{"num_key_value_heads": 4, "hidden_act": "swiglu", "norm_place": "pre", "rope_theta": 10000.0, "rope_fraction": 1.0, "qk_norm": false, "init": "normal", "init_std_qkv": 0.0341, "init_std_o": 0.0424, "init_std_up": 0.0488, "init_std_down": 0.0488, "optimizer": "muon_variant", "lr_head": 0.00744, "max_seq_len": 512, "max_steps": 12343}
Each number is 128 + 32 x the weight over its row's rms, rounded and kept within 0 to 255. Layers, rows and columns count from 0. Numbers have three digits each. The size before them is the row's rms in percent of the matrix's.

# up: layer 2 MLP up, 704x256, rms 0.052, rows 289-344, columns 64-95
# down: layer 2 MLP down (transposed), 704x256, rms 0.0487, rows 289-344, columns 64-95
# gate: layer 2 MLP gate, 704x256, rms 0.0453, rows 290-345, columns 64-95
up289 130:117122119143135083140162155161077074180144159062116178097136145090118023105117190145170137087096
down289 115:093099110149148100185160156125114100135146117053125192093141116132131045098141164094164129078147
gate290 113:118222156147123092137092122158121147127110142177176128144191093107132124110109114100142179135120
up290 099:131082118117093122158133105113156140180116129102158142162131181122134143096144154151095135102122
down290 101:173113115115142100126137110116101107171146143088118099140130134114115107137197143142106093154114
gate291 103:129164124099074135170153104127094129131151143092145130168131142170134098115180185176139069188210
up291 093:157163071149118156105141136149107139126129103139162104130170160162141145123189178190095082110125
down291 098:085111143148135131131105114124153126147116101126136137088108107078100096136086067058138180110119
gate292 108:129103204141120121161084159150111165130155123112127088113124149035068125084115172128138150169111
up292 069:132093109162086132141146101140156100146112118140140186143135148185172123160097113106084108087114
down292 095:132080197142129110121091146137119185139147087068159094129135139058089108104101170138129162194099
gate293 120:080106120143139145148140119107082135069091172118138127116096110105155132115148123127140138096126
up293 137:107074120129134071100116098157153135116058141110110128145146141105148119108048134186092139172136
down293 118:121141125121159071130131126133158179096023149134139107155120145110122133127034123148123166147115
gate294 084:109121118170145152108113088129185153086135145161146121097178130172119148109127122188122115100062
up294 147:145083195110174147066090113128126119121064123116123142096179139100071151068074062107087173189140
down294 134:129057201110137168097089133136157110122073152119158091117178111122054160059051098110092159178149
gate295 116:106114133093106126089135155106096102095185100133145109113071121107103107149151123097117090146123
up295 075:164124192177192129148126089138159116174081100152115195131128135138128170134126163132169157116136
down295 102:078133141112087128079114154076133106098200096133161107117088131096116116141137129109118086132113
gate296 099:160139147172070153103113114132148130112104175129165074145078130121134050105107150195151123144154
up296 124:185189161103125111120100127141092132176080142150147136086080108103148135165094116139169161079089
down296 117:173177140130136122119100117129079124165085111127153167059079138132111098181116133131158130064114
gate297 097:113151128115124110101145146086069123131096091122114104116160175147152096063123164141153113135149
up297 083:156108109117125134146130093157164121120128138136151121141074073092098173177148101136118100116147
down297 088:083143136142127122125107192107087142138149130123077109126146179175148113057106176123141123144117
gate298 082:110092088095127085107155129119202138134135174186138124131149094170144195153104099147185092118128
up298 101:099086109111127124150143111172147247104157137159115114087200115150112154162121115185143050166137
down298 095:131143125131158144109082145074093017165100121074136139156074120095146099100168152074127203092096
gate299 027:142121148161116083095119131189122150150109131098132063192100128143159133110100097093092158151116
up299 024:113147162157105184145137142118131151083151177166039079070067114085068081112131080093140094106104
down299 021:091177115139133172195120086146093144129093230097097100175161151134187072118152112133138088163130
gate300 098:082163144128117193173179139132135177047139113084136081138138156133162136153115082107154165087081
up300 089:121129142115172170115137140118202106097108109076163101150118072147121130167158125106122149108133
down300 084:156103137145178140124134111120195097100097147085104139126147052157130121137174133128096163131135
gate301 109:147178132128171121116077096167157127133129112110153148124140124119097174134105196187126148150129
up301 090:145147085141119089140151149073092147090133134123138137165097142115157075101104113098118162082036
down301 099:161193150108152137102087065165118109153128074112142143118153118118099198141150165166123125176170
gate302 117:127137039102075126195143083132133165120070158130107123059114180121118108094158094147149117111108
up302 117:137089067119073156192097087132139133125087116163135186077103154102171123118094110149163123126081
down302 108:162140150160129152173168117133145126147086112193124178115073139111115151135097115147166126137099
gate303 090:131177065099128116106122153118140147163160120165135119098091124232179177111125051097198182155153
up303 108:147112219143147115151155171133129075121103137117160086158114200088131145108132168128128103067138
down303 092:165124199119118113176190176111136058128117170107156073152111174102155135099145160114138123087135
gate304 080:135142173166185149072082155090102120148155159150150113122136197076120112127117164104124109145167
up304 093:098168163139141152136118141076164074078170173166081096126126186133122101089076165122169093120179
down304 089:149102058145136094140152100171107202157092100095173142128150080107133134188180106139111172137052
gate305 113:140091112086128161175062137119113158115074143126047173121149132182202093098108149153093124140114
up305 069:115133113121113131149059092100149150120116153130067152156128116151187098094154114183063110136125
down305 096:125139131174128104087202115134150107152200129111199083113105128084070148146145100114152117135146
gate306 108:153140153137187112109155168142095140073138081145175181097114117137107137152136087194168118130147
up306 081:112146065148123183165161130096135137160155155101111156109141135143102091112154122106074155139102
down306 096:116154073130106138129090048107169127162119168109098107130143133134110105090114171107096148144106
gate307 028:163131110099116086138123124147120116152118189119161120159129072072164075083123117137146152157173
up307 023:104093113132154127142115045127125133159149149145148095144178084152134136170157114115167116155117
down307 020:159175111119131135110088087139154145156091109161184107161121103112091088108099119116067029137171
gate308 105:113082126157212096109130112153106171110152154064113136120087123171141120060189147113090147131081
up308 126:139088100142071160186169079121142126139193189154118095133103157169142111184116122096094138074080
down308 114:160107096137074135176163075090144125140224188161110116127141154151120108180125085089117131087132
gate309 080:073119117143134124104108122135116125120123086070088124160113111158122081152088155120148147132153
up309 089:093078171172106125125114154095117142110154088095102153117121102134172110143083175106158131096203
down309 084:177172075113159127136138061154139125148091170186154137126163175121105155142163117129103125150075
gate310 101:128181198151113120138171136121114206156163106136079113108096172137082137095152095165147085150092
up310 075:170232185167109160160181159123178177156172093135100104119143138154033154114145109129139081177085
down310 087:163083079129126188145119115104148039124135148109187149164186062127170098132124136109104163132170
gate311 093:129153212096151124150061151111134110101099055182177112135130111125145135101080153109098152142105
up311 134:156111135075148125160137152149120129156211131130139126137174188127153124132146142152168143141041
down311 125:156114129097127129140131150120124131131187106134117133115167192127168115139137124108106105142060
gate312 096:150154094168097121176108138139098171078155100142167120123103101141117143112096165153144062106121
up312 089:139135059167119104165121122104122177081128139139190113157102048146134133091084114152149080104122
down312 099:133137164096136128090137097130152060148103129126089140118152184104134110162164157093094183152137
gate313 126:112126134115119104155142140047160159196120182123155126087166103140169159132183140081069116073112
up313 115:131113136109117185098112116164072103123128116107103106136079123124089103119103147172203110137149
down313 112:118161186172118124099141133175136094042135086139112132169108155164113104062175118176147086182108
gate314 074:109125146163133116120139106101130109147166138118165075091171156187151108142108140194107133133076
up314 054:133137054190126179115153091126160146149092129137093093127175070180131079147107153087140094105125
down314 051:133156098129115212113139105127111151095083159151075128157179083151119105114166154101122105071138
gate315 104:131163101123177153093121101161167158144084152109120124164189089052081088115120112169154129128119
up315 075:143131095095143115130108145119152119171164135120137122154186104159151143156165120070067088132119
down315 090:107086118146115130154155175112086118126168149136099127129104163196149193163107116071109150148160
gate316 101:192196118154088102160142143113114096142049130110165029141026084151192193138124148090187189132148
up316 133:141149114135128105127194158082157083111140143114125142089097116102210096085185133157100129093135
down316 117:144090127120147114100175172101150110141163141105142169103123137134172126082187144153085098101103
gate317 092:120105107146103183126150164122117110172144095089140161131120118118128128134118115121074147136121
up317 105:143107114158122123138133162116126126141144151103108161122089127114121138110159178135071158122135
down317 094:115140161098114123120114091158124117136103108156127048158159137137133139149103096117155101153132
gate318 114:112111147095125111099124133141088087156120129070119150130100058148135091159098174120085115149151
up318 081:134125104127092181131120142174107127079146053084109113106101131104064090138129090108085153103155
down318 095:136148116167084151166156123123159155105138139154131117120124198081081157108178099124154135126124
gate319 113:128116167148178145183091118148087057122128161173184094166083136156150120115172168173108114089088
up319 070:146137138126129161198102121151119086137114147144221076186085087139134141106182146158141145125117
down319 094:175128088110097109094148152126146220168116101093112162106154098096101131135116063084131138171186
gate320 080:080076138077110191122110093133103130123120128106186171104140120142147071188099187175093094127110
up320 095:100157106151126169110130164154197167137150121130210106071131127086136151180120125121069082134129
down320 086:127133115137132094140132115073073109127095134116051111197130114170125109048151132139194171101115
gate321 119:073122134112111088113108111106169116131156098107110165159109098187130140152115152128108106128121
up321 086:127147178207156077111095080173140114128115128150133122097105108153103132154066162161104099108127
down321 109:072113162138103118123106126098137095123137099140125128149090095184113135173108190156096121118106
gate322 094:094146152137118107173134107129168146143097135095171179090132128171158147163170155090134144151131
up322 107:127128132079136115147091092166123131159157168083129154124103106086131069135124154171169132114211
down322 097:115097091096132136143057103156101138142153133096120145094107095087141067134135120175151103130190
gate323 089:103066164157155107200124084137114113160103174153105097145095099092165093126141137196083098163116
up323 078:124139129166103182147121124132108107130141151151183160144085084080079179072126161158168155129148
down323 067:087128146152111110191096112096080106108168176159146117144120097068093143133141134152100087116137
gate324 109:099130119115111084135154110115126160141148093166108089128090077148138136162155084152129116121124
up324 070:117089185146166124112150131156141155113132107118091194059120166104129147147117148145137112117122
down324 088:128153138097125066138162102113152188119166100148089141150117086122117148151136098179136118118128
gate325 106:159125096120116101140125145117111114165092114098105146157151119114139174143097146189192197160134
up325 083:149143114176171123166081149106153132181143114159171138130209107122090175147080139199169151109097
down325 090:138143130120156169149104140106138159141172113096185114124136127122124096107167080062068088134087
gate326 084:154110169151141088165093123124082164165070110117182067181093108096151158117167114136121122164173
up326 128:134186155122134160181125117132158125091135095073170151124151176133069111124159122139101108095118
down326 120:174173111100134121169123106140160137136133096046142121085144175145084104159171148126118129093120
gate327 109:163094129142128167173135128128097145082163147165094183148117119118120138065118217127094084147149
up327 072:109148115088114098095105157126104143126119109153146072084053093156109108179112052114159112082094
down327 095:170139136153143163165121113118120148082144133192113185154137117115117141045089223135106091127152
gate328 039:190101170113097171125126078114105093140095131116052129134090114087162150112099120131141132133141
up328 031:101070133084142067178138161139086146119104234101069090104144159104178090138124081083150080094129
down328 028:131091097083124115152148092151119134196134166068144101129089077064198084155145084099128123157142
gate329 115:110124098096142131159092089114075120096131128084196156134089171143147200151175103074136081147122
up329 101:160144156114130182138101123138150137126116106090173149172135164143138129082136180122135057157194
down329 102:145121126083136093194132120171153182171130097115113089139129107161192106055125128140113091136138
gate330 103:166160134106147122116093133067164151120149102114138081107161128184122149132100163121195170098123
up330 077:143094047141124173131117135130153150138112055116131103119184085202164125107098150134170165159118
down330 090:073070122149106148147127148168109101147083097155134128144119095118146111077163063142105134154126
gate331 085:125108121134096142114096125114107145141093166116057123139111188119127130127079154174091111136135
up331 107:123161127100105142091178183157138110131106113146135120115163121140156109091187140114145164129114
down331 103:115145141094077158108156175140136135152092124138115103073170084100149113107200155127122136115104
gate332 115:180164123066126184143146176161130141122142126121103149141169067004138090198124136084154120120172
up332 077:124112160113078112101084091190146154105123123159079062139118102143181103140143123089167186120139
down332 100:174153146067152190149146150167130130114164132129109148125161053010134095190105130111206130122195
gate333 090:150143127103108156128124152070130093104122116086149107108195153102137113130187128118108104160112
up333 105:106154105126145150093125148106143184092212090143155131105112047170038171121136121096136113145131
down333 096:124124165143124116141106100153124052157036117134073133161132188068196091143161130145080155105127
gate334 106:129135103141143211173078083166166114094136106187160095113114143133097137148065063100144143165082
up334 111:107113108144076076131120105127085204166152135117087167176117144167090119086151202071119089085121
down334 107:124119101115108150185136070144090169098156166116130109204140160183055129060102182096113085111099
gate335 099:162139131167155110173134160116130115086145042157204157136079100164136104181150126175146087139184
up335 076:160152124108166117170110136131132086088090055096164085152103145137153121105101072152146080172139
down335 081:079121127070115151108128085182112144160145216088068163096136134126104131065131177098116160133076
gate336 108:124137144101127079105140136081111142130093145113117145081121094175146116165207150116084059147155
up336 088:132146087133051158091170168107154117128138110143147074116108164070121074099157093151134151103087
down336 095:129122160125138075098118118057139131149079150156105171122118113142134110141170116135090103148119
gate337 111:138141123139123109096173081080161144187037135151153140152118168145203094131116156135117176110068
up337 120:110117116130156181170134217094160150157097152144115101163170171109124157114098132147111134118094
down337 119:154120112110146155171134187121135156189129182163066116151161183101138144095104140127093166151131
gate338 083:059096170152153120148129119066114142192106155116097203101166144136155094139167107130084121120109
up338 150:132139137133120102120134157088086123164200129089191156157147115147143125151161167141191085090111
down338 143:125109125135124083131123145087091104171196149077167150162163119121143110133165164158192083092124
gate339 110:130109169085115137192152138173145121137087096149118142123129110162150143091120094145145115136077
up339 125:120147170124161151124104165111159130131123139162100145152155139131137199144088143105133153101106
down339 114:128162170133128135113124150114167129129125136179115115127151149143102171117068162120137095130137
gate340 099:157166131127085078115124152156054124089103064128080130147104102151152160087190186174145147125122
up340 139:102057177099144124119141107169187096098092130123142134098153125109128138139044132083090139164158
down340 115:096075187126107098122146118183119076114062092128123160095113117101149143116088134099091159146151
gate341 133:125083128153162166050162083134166116142116123078160123176191152116118127231146103149158132193159
up341 098:122149116138070139155150092078139157029147087131149157126057123094108112057149163104138170115084
down341 116:119097138146160151087161092165153092154110126114139125165204149150148118247170089149189097173193
gate342 115:141125102146131059100176123172168129071124140092116110117181161151133109123124084121065164112139
up342 073:111108170143164175167089105107091111172130096140152125132086102144164156139129194152205128161100
down342 091:139129097157153100155156087189174095089126119095135093109164142161133101126108092144081167112141
gate343 127:103150188105110115145122095171093168106062139138137155142149198149130105124181189161115130152071
up343 139:140091123144172094148093164143144077141169103136080122109084172110150142144073078112147189084136
down343 118:147140129144136098131137139176185069084119096139095124173082203142120160160073162174161194117091
gate344 087:123103081113158165110128099114195127094093097090155186088157117139109111158141091097096139111081
up344 103:125135123079110163181123143089222108153099137126128184144111155103128088168134143113098126077100
down344 095:137124120194151089088132114164061158117161124122140072143133088170138152088150105127162148185132
gate345 111:156096130192110139134173119162109146103117079071148125140134075106125113153119109171098098117194